Each number is 500 + 25 x the weight over its row's rms, rounded and kept within 0 to 999. Layers, rows and columns count from 0. Numbers have three digits each. The size before them is the row's rms in percent of the matrix's.

# layer 4 MLP down (transposed), 768x128, rms 0.132, rows 554-608, columns 0-127
101:499553514509490521558462514491498463545473498509488480497467502520488482504476489499478531507504462511491524480547510481467484512518516529521500498533473498514500513494437544517447524460563498515493531566481429481508463518465509475534505467483531481489492510496454518493491522514519476502495466512475484507489477517508502527465483501497503536526546509503516487477459510483506494495494
100:563527516516481539491522515507505505525524485539514508502511506482507518503515517505498499498519490473512508520503513491474485503548463490541470529512474533516527536501537474505437506477479485494492515478507484511529452490515527471526510482500503495448466478528508533483522499475546557461522511518531485534522510529510525492511579476485470492479544495488518490465509542453486507543488
095:534493511525497500479515506502481542507529493423511488546491477432469491477495531527521469520485479499490525475463491538478493494542469514467477515471473481486474474513526530447495489520487468496526555538502547496500504516463477505497496476511479485510491508480462517467476480522435490503482517523472545507479506511498498501514504543532504490449510520497501473523503477471462508514492
098:502496469487501578500525521515433492505503504510462466503482493552550469519526519480483484488498456504485525509500495511543507515474495521489522500533492465529506541473487519503480507513481505504500539497495471471525443474477500485480492463471523487499496494480510482551522543517498531490520512503500504498505496489494496499464485496455483503505508510521554491500512484495528538602477
087:497503511489512524554502481490477485506506519513501490531515513493501501521486486512499555499503505510497503529512497510533481516494498480483516510493521496456521497539504530482497524476468543490527502444479498528541496529510502497432520504503484500538529504513537499521486507470548473514541502451568445480510506529461520463485509489461558529515461474500511492475530551494523530453487
100:514489543506512519506533437511471480510512531507496505490559514466515488539508456512524473506521517496487504496535497544499495512553501528531484491529496528538511458523537519501521495467484485527497504518461478497538496493510564487496497518509526496483511503510484498502513533511530541537472452506521498522511482470506511488504515532477437571539466466525472497533504507480489491521471
098:510523481525518521467505557506554511467501538483505489499520512532495516486497530492503519512461473523493500506511478538489564527539468532519527547525515486501535495472494489507497520501501479512529501517486510456499469551487434467480477488497483523488525496495486481507530467513496472485524512505476548495496490488482476478468528448488564520468464543524490524500503549482513500481476
115:479492472495478421516500514526522493472513514502527485512477496531476498489472469487467505486505529459525495492513509517514554526467469496465504491493516440468471477508483545478525467506496484470518510507484531499460473526536456486494462489538504447544491501484536517492509482517499495484501491523512456490516540535550523522477469496511536451501466499543485487466499508480517504520489
098:532485495507542504560479508476498474526480492517540502524522489501517497480494507516493512512504482512488489490500498456483516469490495512461571460507526485501489503517479450482532510504510500508497511506475487524516523494483523446502450539464477497522506491468465500483475484522496517501502536490501511452523463448444441547439437521487519462481521522517485509493496520500483505478493
099:511485454489515476456510504506522531485510535479509492505491446504511472489497485471463529549495487425476502503487486455507505489463475516474469483533510484500524525468478493504478487490505500503505432535474508488515471511500471468483455518529526482521512467473467496503529451455468505472474499462460483505543470472520511535485554483473514466497483531508480504503521478504517508514504
097:518478498525475484511500481506511486507514522500523458505494517487470471507489536514501515485523492544461531456532495499438472533497480461459498464537517482504522551505507470533502553512488498547494528501482482491467511506479511526527503521502487507528528516481474489471556496536467487535509514515478516468510510516502612499503495485517511496487515486508495541536483517494502532524519
112:496509501530519486533469530522512511487548497523473529439475511493497513522540478476520556515528505496522494508530477511514540517529515473494532454467453491503485536521480504520565473535527480529496484457491522498529521528499534515500528474461461527527510482504480526530495530501495506503495514469520543470540466516498524512483491498507461555498501505512518522518496536508532488542500
102:481481464480507511519459516500502497488547532486501499460465495540509488493481525452508486512534468510559545459524468521526458507485480552480483499522519470500466477479467513457524526464523504454497519521486503500503529462468561522520502495515486454508481497487499490475445504506466481528486521476529518512499519468528508516479484473476455501505490514503545484512533507532523499497501
096:473495492502524507544508476561521516496483560520503494461508524483492503478533513492516487511511477468540498528474497519475467488457493514509525495507479513511469513502589504520504488479483511486502504464514521520495496479543531467511502503519492486532493474540460553499496446490469536490510455461485477494509528509518539464535499480459445537484492493483467495508517519506516488479523
105:482532497498499487477432506487446453522474523540444468513503490458501484467486506496466510513512518510520524488481495485518551504453468513545511483487518483494485476494482488518511494464490517473519483457505512535517501519502529516477511475487461466487520503536511494467523497496440497490475516469483498505508501477498474526469488520484499486481541496433521507409491484516504485489507
088:513510482524470501525483534492531489528491484506488487490552525461487499499489471480489493440537492545506456500482534508513522506495468504463531500511495517502512497494488456483574507528478483498509504482503550539476490526494539497540466531483527486475449504536469486491476495499542481491467481507511528551514553524494507509532511487481459499494480507507489503523451502542484520467457
100:445507510512544482514491490453490519490470469505499542463472514452457494507486473484515478500478539492477494491522472504449443522493512499512530502477486516496490453522556499536478459505478517509502496514532495474486503501510482545516572489520508452479461479491464474495500478463481474466470497478497510510488516514506470511492508521491492511469494489475504555460505446521525514493481
118:507493511467502489497506529524502456530453525539509485499462512492504500441511487491484460508483492460489504507506524470511452486518505511495502522508496495502534479473497531509529496545464488455484463464528507470540492495476503535441514520484484500512465465501479496511503546493513486525518476527511476509520510507489529485502490458501485475504521495428489450484473523480441532533557
099:501571465494508489478481496501464462493492476503517502462486507516517491560514463472452491532482487541487502497462521532497467486483447503476485467499446504489484488504510532535477483509512533489530520471476484522504521476517480514470526482475522526485557445473479470506508503478458498506511505491474523500476499510503481554482518519445535477513496513493473475523512511483451494528508
098:491491527478483518517503456529510478501479472518511452526542469485512538474504504516514531516498462484487478487495515438511472506496506511481506466458539517504498495500471505541471511501498538512506538507481466481485492498504493467482518491480439496523484463436497525462528529500500492485545508530465518503535460491516505472559484490494506513462483546517441509480470511455483507518476
108:485503470510491477506512470504481531479493513420456516521510490476487438516535501515518469494504507479492538492498464527454533509494500456512511549503456496534482495493477527500526502484518502483457485484479478476527501482493503472533453504428529510445492460506516484461494514492472516490485484485523484512529476472478526519509497512484498499511518509508494514530459537532509469464450
100:497512530521535510553502481503463493498513510483509477481500455479490501495529505471475458476533512473511482497457505537505545448517517482549517500525471473464533530487508496499493491443474520481524500488499430490515495465504487487521500476464462534531515482498514465480521563515528489483524480462504505478537517530487463502484492552489520526500522503481537507471473499476516476528488
091:516518497517504524500501502480508522451508474475515507535460484523469524486524512452491490500509523502507507491515485514499429494492513505491488519513455501541503455531515523527489491429521465496542511455485522520529527546488484485480542469489485490519503524492510476504506454492510502481514475502517514528457462530517530461491556485482488539470441545496512511504471478543498527499506
098:512483500472532501469465526484514497526490505479530511505516476498541467480517536526495537489488497543515509481480541515532491553478528465510506515455526503517530508510512533502453504498478526493413493486446496469554549503498497515553501511513489498534488509500488432492501501481508508506540522528541493525478496461516483481467506483519489518486503485505494520492475502520509516453540
091:504513498504494516517481523527549471445453539523491529431481491484525523485494535489540526502486452483498482485473499493499512506497442524505474539509504506502518481508500470486470504509471502467501441507512526502556495519501463538492522529505458490511498517516483495511476496453486462504474520496475473514546472526476507500503460482516487487475479475520464499504550474492466546521532
109:494520515475511465481496476487503528490496521453491511494499486460491560536510476520530520504521526516438447500474469500493462522514515509483505479522497572467491495494483507497505476504505482481518473506470523548467509480501474505544537523449489502468478499498480527530492488474516460516523474486545478482477518477525500523494518512540523523529476505513548462505510516494483437458492
103:500517526474510514504487535529500509509538500533518505494497530497458524509454453446493479494474494477499471481462494520492499509502517531545455464518495518520503521518468498493554486498501517518487523531506524466548480502505499493543479506493529506453530472497471480514463562520499534501507477496503496559506497531480497482498459533499566511518524526458487499503464484460524529479476
104:470511515505466551521480505510495466509528486515503499549503533533451505477457505471492529514503496520525462521497521472559507522529522466519508579525517464521501559485504481530473486497497468516482513481494506467518509499483492486515507469487512512507511502493479460498515518543529519510512542506531510524526474504504484466548467530522488521501555498476525468502457477510528469525516
101:539493491464440500490506494499478471467467491505526514541512473489509518573507497537510499454474514484504503501454491535483491487491505471539464515517510531462494435505480501517485458476490534494512461506480510535480465499506472479515522489481501545468515520562526525494493498523516499458505490512491507495504524482492524553513457490521506525492483541497535512467519464484475492543507
088:492520476524491498504499479468509497478495516509488495501493479507538510502463487488505512518497472534496517444504526521528504506511454542494518479506479470520485485453509563508509489481509462549439537519502530519527502513476499484539508524537473477520465475522482525454536488448472550490514527485456506500513476499508567461503499529507522508502494483495483505507544461462515528537516
096:500488519440474496481529476519473495533480520498486510504452492502503538496494477537503479530527490514528503543517499468479497483479468493473492517446518500472522502476454478541504521529494512523470505463543452513463446554485542522483494516464487494521521489486492517519503512545491511492493514486484471506474473501510458511477465484472511459485485501496482485586499491473497520474520
097:468473518494501485548480489488490496523470536484475500548480535482517505538511508495492482481512487497547480532505527554504547538525501513478529545531493490458465485504497507512477519482515515503525520494514494536466492486498533514519567461512550515551476497509495530449452494457481489543525495506454528465520507484488483488500529510484484474476472543513470494528502487528509510509513
106:504468535503491531500475472465503525529508455556502472514498516515529509523486488515500482536526509487478497485524517537494484460451500535416504473480496504502468528500495505525479484488483515518503517524563461493478516517482483522511512547488508494535484496504492510498478460488543511454512491510511507512488496525488517459491519481491490474504506520430481490468514495459525575469509
094:508521511480486496506494488498493491493531552513487507452488559535545522503511491466480519500496462480524482492525443515500492488502498508549476468481504501487512550483496509476507483478514514522481459508516511549511494513505523517478503487516495515481490477473455486477509552512502520475505412482464523531484510537524457540487488551530477499536460487490479504464518454473481513480499
100:498519525524493490565476511485484504484496473546538487526494546497456501503474521489491514441510482512497601491508515493461510510516523482494479474473528468511535504497536515448470485446505505473470497521483503503532496514496508521520454487491513514478479523489543466510504525508482489473526502507535466503493477507530518482525476512534510503503452520467468515496496519517497448475505
094:554523455514458500524456524505504499548502502464485484505507483525500512480521532503541496491498431506488534449474572496507447513484494504540486522499486510493491517487490497532482489483463511505518503523535470478507487481489499540501521493533515479531514489512542516517519517492502498505480439514525510520519445508477495487494474487534516514460532475483509514504519456533461517527539
103:501528473514498509481496510465534489526513483538558522507467467481499507471515500530505510507500504503516510494506533449531547473519497472533472516479512483475498491481503513451540557538516507471510503485517492483531511536488539518487450511520504480512507547526492513448490555477455472462501516465432518499545522490494503514537522499480497516513519499492538533495516498471532504505474
094:516537502496492550468492504470533542499461538524482471477496554504491445513541464488501481521505486496511482494538516472486471506531480503508473535456517513530477528524536519482505520532524520456492469475483497498487531517483525460456508512513531549537517462530486530521487528501483503496505490505525476503496464505503482510499514490504530469494475495493568454548490526478485490487532
107:515513474499534545504499473545502514510516485485449498485475505516547471511482470510527475487548485512511502504503489486495444526472512480506505503502515519506490493471491492497476500527506504520486520489507454509560499479509545499534483507501501540534492478500478473489487499501451483502494520512459493478516514540489465552511519487482423450475520511564493480517520486450439510474519
110:467450527522489468503511525541502527472511499465505559490518503496504470521522553460456507526454526486478488486479524454526523484501502488533441504481514555501505460541494498509477434515477508509476468518502451520482493515490482481482502489473524504485501465504493505541495508539506517509516494526524478480475503538482500526517495494522506539532523469492559510470523505467509511488505
101:509499541511539494495491506520509512505488459503519514536489494493515523454517560510498463453519486464511480526526493525501487503508490440457427490457551486420498532504444525477465482544507510514515522500486487520487485492477515509516501477495496473479446502486512451499511508512499549484507534518507527527489493524447506492480494514508478497482507499528524513527485508507471497481506
093:479517473526522513502491512540547484502492504524509518468471563469500506505560504526524510442464486445472488513517515530504493498469500522478531511515494502509492528505486460530515480520508483470487505545490489505502489441511533486486522525504490523559544463491467535455495514494484484494492458501534509537495515521479530464503492501481493503485497471469453468464483511490548510534503
106:505511505514509496503473507477467508447486533538523519493442489512542543454444481523486495486473478507538534507471496499491492494479489551460434504519466527510516506543519495467501483492473502497475536500459479494495508499517530499450505532490478488495488517488475463512459490516508495503514449455481497486468479504512486484507525529492499443471469469493534541500497480499487486458529
104:501463516515511515487523550435512490483488460511485513469524492532499483515496502484517445498508511527458527473522488498532517500469482495499530490485509505531497538497490505500491456538459501477498538552469434522506480530477514486492556485480523512508481517518488504501539463516476508506490492472490518559511490521463512489533514482487504526495562482552493494544478510462524476505475
086:474486484521512510486504470533505517476505461507493471551529531481498519498468516530493452502520499502502505555492505484512503494520548477503516510502529571518481494520479480489465477496519455484505521518504560508526546517521529503560537477454513495491511531462519454485524531480500457495511480502448512464482538500515461514510489526528501495486505474490504478531484483556510472502513
097:493464537446544522484493479523520430514513497527494520486488477496507521471498515478488517517539457523485520472502545517504533511483459504469504456499550447533494508481496481509462522523518500491482508490507497499488519493499509519493531480483513525495510518480496481545497501526505507530489475507483520511495493518516466460530504464492559486451533500459481518430528527525467456481491
099:531499504509471449496518511509482466494498523505502508460488511497528501479489461462511467531518592494501522503505487512509460521526536505509534497576513482483512491493551517517487516525478508503477508485491481502456501504512495502502500460562486502470459449489472456485476476520514459464533498478516508554492489515482553519510507467516516531525497499491517516495511522525475509468483
093:493514454485472455474524476528487478468496466478503494551500480502506522520505500459514493525482497505515505491463518511517513503487499507527504498515508574494484509546484485502459451506529465505457474489501509532489566501524523471501517468504523495516492502514485503464505482473450522488516497458468485504479522501459478513542508470477495538481524494466503461450494542571488490513486
093:509457495511483488525529532464521505482520493484527504472495524488545479485471508523525502453515505444473490526515509525494538507481502534474520515512458495463494544528454535466517462510492482522453463480454493502509489507523457521451546504519492499499517518481520466510511463508519511496530453504477493511510517474526484492478536457481517466499496537560503501483461504538500522478504
096:467494517512529545491442522467501487499511508498520549480490503476458495495489492466504528520500517469469491509504505547495487496440521500476491489512507484472493485494511493503512505467496482527541510497451472507501493558496526529483501503537539475496501497475509495492481434519532483544521536493473542583445468519487500501493532509484532477480488516525514476523488535457489490488521
102:506518500520479492508453489531518485515539546468472495495544523477482538463519491528521548476442504506489487537484507502517466541499473496540466500481473549488492510485531478509489490513534500538470491447510446545552513515524522513490477506517532528504512488498526524511502481496452488515502507460500520474508504507447472445459490467503487527491488465522485494516518513511480489518493
094:466510505495533528479493462512509441502505539488491490479474497520524482563506488495522473512541517531514491510447492511529469463521445516522534529505549488454468518495504500478495528456490483522494489490528492527478489502511528536519527506494496507468510521556481509452478491494511494501492502511493493508501464536527503481517461478503538500565522504513492495484539508492442513523448
103:476464505466555503510520498485492525505506518508510491484535514488445504450524493501453545495515475493475460464504471530528513500516464494508476506469515497540537475562524472549506512519458497510482522500496475518508517470493497514486520488557467483517498466487491539493510476501510530535522466506465513537484506517531524515504502501518494527496520541557541469502504513518497560525493
089:484540495463490512511513512487450538507488518496508479489478472539540485536500509506519485517531517522483494523501513453450490496521493534464570518490512494475479489501481510513474528544506534466521488512502492507506523501436485514463500489459481445463451509515500503502499509486523494540499493459541499502524478478510490450511441526508494504479487515466452503528468511539487516470507
097:497532512496484522538450502482509478494481535496491492539496518463489507520497479493524531526523548528483471479459504479502495508484479516498506524516506486463496493487536485504520514493515492520491496490476527494454513534524481564511500550505495469527497460513505469484459491459475477533503459491451443475535482521504500493510511567538489504501501500489480539527475486512510516424542
# layer 4 MLP up, 768x128, rms 0.139, rows 555-608, columns 0-127
107:541524492509502481472505509464518485510478511504481543552479472527483518448481456498484504527509461580481436530486525511490498509482525515487485507521464476499486480514474503500540521478519513498512495472484492521465510474459472499544510504547454506499504520469523533538528506521540463499484526515516464542527521486458523505498508480496536515489511501507461460506505491522522520520484
099:443509492533468516554508495531503505483487480536474501472496471469512505550490491494558524475473489502458489500474510494539460505462520506509520479528504519511461470465518454516473502481493549482498513448495476471493506549473509480445492509509519514483511500542523497533498500487511479495490481522492483508492524457478477476510511439513531532488554511518485500497519546505516533487520
103:503476466493461482534508501523514474506476507491473492491503448518483509478435553512476582515465501484498514509505533435528535486478511535504483482521505503466483517513553505513537523535502502527521490526518553485509535514531497533483472488516494453457485521455521508489481493504467508512488473468474484518505510515487519509525475475477488509494485499512477531512528526529490489458527
086:526465522489462480462549530498534545477496481491504459528498494449506510511501461439527495483489480511539545520484485467508523499518488521454507487486485512498537487459529504509478524489533525497476478501501475485512526500480517524550526493477505496477486540526490469503452522509480507480482465497462518544496498512484480523504468540456474492478527489477546502456503500512495555520518
101:535475499517486530501545495512539481509480473491547485455490518519482469492533525509496489530535504469497480526501512469493526504509515513528502510537510533471516546522485465476485508495555533513537470541507503525477492526492488542537500489472498496489554470494496539503494515467466490469522515499520483466525509456471493485595495487530490488486496476519509512477506497520493545505452
108:456499560511456497507516445536509495484476476491538502483494504463508485526538500507477524511515492531505467521515509563538491480465521528479488507491465468481487479456521483480487540495484516463481524500541495540519568483512527504526499512541495489509489504478519483462456518501511478502521502447503456511500481466507533478500473505530481462501493502499503444514509510509540494529521
102:469497475515495502515476519500468480486536521462443476488485495495475510507478478514494512478479463545509479529473498504482501526522501494548441476494485495496474471534496500446462474495505506510500489458486486524517506493512468447558468499473545509489543494514496492460481548489520517487465489481525482512519517545506463517533496504477525507487481441511461492495530451461493521478517
094:534519448523465503494545501494498484498530515493542495520488528511501475520528497461497459544512510554493517450467479515520504477542493451515509523462515530486469460510493541512526521477512484513498501462518488517487475515549525515501523508522554538482509521532541517531529524504511472496521496507478508501478486520474462464528481515480469560498503538474492503469501525499506536528500
097:469500513540503480491499463531493447495438513490510507476520472509497508495530461523497540465515516516480547540460519494472480534468503509487514463517478498523463494501513497504526503486530487511497434513506525521461494509539555513500518478531496472526469544525517486456515522528492506526484468472493503517510481532501558503487444467518476523498508496448532508528497497525496517520490
103:546468487527487500489514486516485507562505492456484473494470531478492468469478481475437488491514519491479530534536511479565516496479484531509523484513512498520493476529526531463472527494525455446528478513476504522441514468516476489505508544519460489528493500530533515504501496475546480490521501516467462508504521490540500491538494513496500490505507495494487473507527443525501505477535
102:484542475473514451493493522515546507505532489512553523473481462511500498456434492480504503510474517511525507480488497495503492455525496503508471503501475539482524482550487485480490525455474494463544481461535509508492546461518474525550517501514532489504505521491490530499472473546497482549481515502509495466505540513516462491488491523496492472528476548496467475487505497487482522504445
102:503515517543524536485512507501506469478510509477485503474476538488535462470495486489472481499496504504463519528509471531475486490541501486487522472489514482507493521497554578468485541522510497478536503481526528489481493499480559474489512476469507517486491503526538445498536530536522466449464522509535471484515513453490489488511526522453511491556530511491506536458486496497504493494503
095:518492489521503489489504476492509523518506462493465519505493509550520494520516530498515487482497554498502471518495486470497499497516500542498493512555496432441500508522476491510506517467499509501469529488503493484492483489493456511450444477530475483513510485451541533489486511556516501550523510504511501440507482500505530480442491537511479475487527499484530492477485547493491467521559
104:494503493490496527513510518472501503495465486487461495531524446463463503514493487459465525548462502490535496550460509480478511483480523493542519501467539541494500483444497476503472529480478507485492511469449532539502492499511529502512514464508507505502522514525463518506502520480485519440497517472523504522467535496553493487505516512444512515479536535476473506453496520527534497465490
083:497448496453490466493488445510420493483508480498511515503496505530523478491519521525487495540484509521501528494517527531480507488463502508506512512505511486441516481526480526491452533496513501509512462485505511534456501447505478493499464503473524510521506494468549489532504451497484478499498452517526491466535477495485496484492565528532508487502511504475525517455496486452507513549519
096:532485473514511506455533517539509462497519496476498462511485497466477529529480461528518510500528479568497467474448546491479537486520490470566493511481498496521524487502539481475494505487512509476467513485519490475528471525508496480529532464526517550469466502532499465516471486524496458516515552458482471509505515486507508480464477521504481527542526531509495507519522485521487481517487
113:506494497557527495522457480464511486523527465462507500489549494485473494486522513452507510450479460473458484522483493497505498446484462477491514500493483487525465502501534539465477507513488490517477476461495463494487463483526514531509485495503498512530506513483469511469486500532469459441522505495453459491505478507503494501519468532481495457539490496519483506449508473474522547543490
094:477477458509516546509477506497467528464508531456489521482510476498504541503511538501469505537449466451487514482526504510502507476527506479505511472483479527432495549460532537459493488448483532489517521487495494467486517492524521485509462501491497488476489495495503468489504563498509497499515546522490507489503515524475509478535524546482513548489512552463505489500530462483495466496490
089:482496509522504514479487491459513485538487507493461521474511483484526483507499483487448465520476502473508452515496521507473494511490563484525494505488489479466500541514503539486518515464559513491516491524485474497515494468549525528457534491501495453506485490460451469493488507527499482438506494506429515512491511512489486534470510489510489562515511499498528488520446488481494542537476
100:490485469510508507519483533511534491488502468500447487491503513488516506525433510482486559532470494473485497468496481511519502512524476483516537512520497501515522539519498504525490521472436500447474499513471534546523495494474483483498537521505456504478498485534486473506518554454480467471497533471494463484502505499526493517513511537512524511545450483485506473522495459496455528499450
103:461495483528468480499518489494502494468456546512491499510476516489514523494488439495484504517523482511470546502489551517511496529502537483468489458504484554524462522486505476453487495492504488478483528562483523538505551521524540527492502563494510522509480477518508514537471495507515500533510478513513428523523501514482513497505496487504548457522494532534492502497547503496526498470496
093:489481526497513502521516524545511452521527456552498514505518479511497537502494503493477528501516466483523455518492529475486455491485489482509502494495486481471485526507534531511511492545486504484489485459533486492488511454504486525484483453517486514512503517483490494434479519469480526573446504510479479509472472450506475536554509527502543489506516506519467469504505458477511481470535
087:526481522484526495500486481477482465488526511561470490483434462484509535506529545548491513478508522538478506539477489475500509484485533500493494484506542545508501517498503509505496465508530478491535486526490490516460500500486490460514487443501510465476498473497495527522457507447484491488472527514536524471497471518478471535507495564559461511496495494496533503519501543505467503482484
085:537471497539483477472507527482497509560497459520530495515498529502513467503497537500527476486497514549495497461529491488509516477534516558487512552476502540515512483492529530524512491447481508492498537515507525472496498516532471489467520502510491549533528462475499507486503502482532510474467513446548499518453545459501486496494509487511554502493519550519474522511469480487493512473492
103:510523495524465472485496474493489506477498485524504474502495495488480538542508466514481496482525476469501465513504507450487522476491505495478531493458466492494508464432525501497543497439573498529536540480570494507480448495484491516482505495501536521521513533485501522477504512516482501481495500525508438484481508541497538496505467490534460533496500520509487483481490515474533523520535
096:499508520517465526491512532478486498520503518482554485495487509474543475516500462471417494470476465537492466523529503501506531487511491498546524471494496563490521489491534511493469509501486483508504523521499551517516451522482498508512525479485518495498551485454546497527526519494522558451529475485496463509489507509487491510512495478489535526481513471482479465478467513550495488489486
103:514491511498539494503483437515472499500537518517539501477502491481489531494505476503472509478559496507472497510509501509498516479524466530500490460449538534490513445502452457450495475510506522516509495524508500529459493516464507477515487472491478464464448486486558503521532522511472471499481487548445491516515491502520503496538497482499524499515488484526525463449453506521532505512502
105:492465510494543522524437514532482502515471493449523518483523521501498502462496502479478507483531450494492490491507537436530524467514527523473451467480510490476481487457515488507512522516542446484512508552481525493481492487539515539483499473521521509527520497507499477473483501501467488501497455508522513497503496432522513464518494477519490513488531489559469479512480512482531527524483
088:512486493566524479505445490466527511481488473466477480504532550454502489496474494473518499476516492507499462497487534499507455498491501529516509475498519489503466508462518503492485523509521501525524521542492491519533472485491519503519458519482532485477484519488507547511497501482468523544494458554530521504481543512508481512488483521529492429467484443537471501495530503491558518481515
095:501508485490545505500506489498489492492470480521485508536516545515503472483498522521529491458453519503533505522454476493516479503486533524547487505483529514481491498534499502499455509505465555550516522516531528539469508542524528516477526469544473571505507485475505480468521478493511496539459441503473536473468504482496521473513496518492496454509502486465510505482461478508502537506468
100:559506519507531490468496514473478511527481497512505533492523499465477495485503510518488469502445496500524543510522509498456461473551541547514457491491459513463526515511503523535494538516459499492430505487533551512499488490511502468485493460488508489490508509520494511488507496513497530464489498530486498490508496493547469512471509504508519504509503478501509429481453544457470463525518
095:502549515477485529459483494489482537477479521526462577481497519514527521469506509486511537540471517519562501526476510474496500494558458496484474487536545486486535482544493475492512512482513464509512518504460495488494518515561501479498475504515522523512511520488515463498487497524484501437493510538529532498514510474505467457536474511495507509508497471536496470506527532475476493499517
093:546495523491479466500478493450507571484470457499492508511497459476473478513464517486536526484485517500531498529505526491497548487502485455433524494485527520513480452502468486523492490496474465457515524513479509506502524498512465494516484473504480483501515479512520499560512456492513472530490528457522474531517490472462510457506538487467469510472505531532529501516477523508523486487520
107:491478500479452500444465514526550468490486527509476484509495498501556496521495502487513497527515527490486480500535492524517488508498503539507500559491483464531505516495463503503556478507502465507560486486496545510463524493464483476506507509548505500481504524525505479482476509537491467525496473469504467450453519485482514470552494532493483496489483440502455494524519510469531473507479
093:507487557460497473538507503515511518497511508451490475465508464525505464478449488492491509464506470479494498513524478499502484509508542510486556515517551501468475561500514523493458526555454488502503517519505479499494542469460513494512500480451493462502509536491489527454509526541500505503544501496446486497497473507525466483475512497559496489493488511516477470474470495522488510498523
108:496501519484473493522544483445493495557537505554512447518512482447504512498457452498527495478464467550487517509528473507480505520468501481517507459495524487471486515506483497510503500488526506508472469495492466514519538506489512516497501476479477486466444492518497514530487493499497516491524527485493495533478516516466550527486487473498474510512542514472557527464455498460509480551508
088:548467497514504510492493528494461491521529470485537505522480525504516476493509498522544523491493493516496480511466492528462545443515465497535558523522499510502536510505456492530478492471477471489502476524492448550510518519496464552509475508502488486498477497513545498527488534465508522497489513515550534513506514505496527510536520537519539524488449546509496492513509480529452464486489
106:482468537492467551547485472494462473480492505494508554496512485508488492485458488520462514473476450513471499500501467530504520482478490467515518487516564499493520488484503512541480493547477485556506531520503545491536542484493500542501470508509480523515529498507490482474521521514512517495482527526513467499490554526460481458541525507500542472490469466484494488490491485453500505517529
124:479479506469489503500489529487509523488479441478466471465525456495481488471481488522512532475499536546486477488510527475458504484495529531507448509524507513478524475533527528479491525501545530525518517503540490500509476493524465530451500487472523524434515446510482529481499516534470543500515487491503543516475504494485471483513505500548502508519542499489474517498497527453520494534538
103:502538454468495548440511507481472531455479485513499465511486540514528457495520498489511502478487491484545519495476482491496464457508483497474501473482531494474480523495485479506533528532504530505474514516473497505502484492499472465535563470515515533514523517473549526532533573502513483506530531525491490472499500491500525479493472481520485492462484470515501523510512508463562495518527
099:482505496456502495511501471482478452482506467445457470484474463480510503482459479484504547543490516562481458469506489472510486478482497500518503488524524491459467526481472484527484481521517484490532540490525482508482543465476507514489504491507503501428514505496484456527492525453524513507508534496478459515483486480527525493503486477510551480475476512507562520516516511495490493511544
100:502469519497474525480478486474513431521471495491508510492508537503447489512540460512504517470488524486501471498476550473497540517491511489472512473496481509530479497469495554486508505516449520479480455492524520546468480523536488527524488482512511480529496500533539506487497485459484516495502490539457510539526505496499430498523490512463475499466493488518480498454482488523496543487451
091:506455475511552552540524530493482535461474499509523526450503518496532464506433491515471477505501513507497499482524487487482500506509497551522498534523538522478522526473510509518497472541490494490483500535519444523500520500517505448474484504552517479517487544486509518524463501555478488508503521455497496502506505518510459512466510512519522477499507484467524478523451480468529520483494
093:536482521454476444533519532470493481558518498501480504522513485503538501527524443496522524489451513504519495475475490484488498469470511501472500492475488459505527501494544540519519491473499559527493510531466517484512478483438445489469523531536467499523508487501456529498499502511511509501464545495498481530488502520504534484514488484473508472524486549484522514455499494460503517508487
097:456515520512472520513518506476520549469489505477490507472500523491527474530528465538447505480441481523471527513525495524468493467485550499505527535485450482490529489496476504487510538452455519449487495495511517505534486483505489507540507484525496523505472490528526466465505500482462488498510505493513520473491505509447525494505462511506491564509472525477555517511490471508476483540509
099:477487473491504496491496528490527533483518523531499478475476458503512487512512529511514541488481523494447494479502574509483512539498520511511530501491466498543486517483504486548533506529531492549540500535496497473505473498522543529498493498528482481564515499465556500499469505469512479505520483515449519532528468475457501512495499536472478505517506500532486469453487530552500512475509
098:519567531517479499538491519479485539536510527485474501479521516508505449484505521518500543500514526500539516501496454471487511479482496477500504533542480442521504491468478512511502508534486552514536510518452512469492500477480551490526524502514512531529521496503487535522500463539513524531498474524519501528478503492519499476440483486476502444533483498488488550510530468462506520496505
091:493468511492516544464536487472489494499497484492530477494510512483492478540511459491527496503522467487499527508549482530460508494497542504466508552490508499496434479490490474486463527467504471489484498491492515485519474511480494463506498483521493500513481486561517546524529542552531508478523488488503500482480497417476514509511464544475521487496482472498507526477510459504553535473482
098:535525517525516507507462491511532480448499508514475499469524462492518502515547482553448453529466496484528517511523475533472497492550499558513525487435512478496480528489472496508524470475526495460497512535521458516484500449491492484536517536498493520495528504541476483467525521490495473482486456497529510478490504497510512500513478513517470486504514513495517491518527507438467471511485
105:517517457468510528536529451544529491446513543539552474507521529459523510477545485512450492504509507523552526501527521498534497518470513532494494461500464488513519491522501514532540465449471545502511481481538500516481490505504494528513530494481497508505491485498495503500529515500538542462504507480504509483502462487478518516483431488533518479522509519508506470483531498524526517483496
099:509510483467527503463462518493479527507521531485532463522478491512488508508502488507494553497528528484546487535539501435483515510482482505482453478501488563528504465473456535507492461571513522504462508494475475490491530476501507489531493499552510486495487482513512515509482476542486504505476486458541467477493519504497515463480518505476550490471499528468500532525490493472524466498524
108:475526501500499494490528456496530479503487540509520504511495565490470471515500470484480504497503547515528521473499501492490498520522466503473528505516507503474475504453534483523429474496497512551462501541515524521519488510526523496523512526512568540511490452493533506532544523485519560507510476487490513464557528492489482486480477501454516500479485515466480452483510511504502488477501
088:498492496545467520480493522456546491456507493519484520467481520479504513459531489546512511488475473485450482460460545536534505492529481474461460512511474478536522472518512467478521482466510474497493507509511520515476479492529487496486525502512469523482479508500522451459511533503547540509507492495470505521503461520488508522473534501507516519532526541547509528453469495457493511491488
109:456524525573483524481531456515455523509523473486472486508495489489486460519470454499483472484470504525488525487523562514495491480508493500492515537482537505516488521558526512499507503499472522478492542517528498496466497498522480541479540521526512532468491503481518503485516514455472498469507500482501521547456510496496525526501492545481519469505510476504513564450533506473504520495481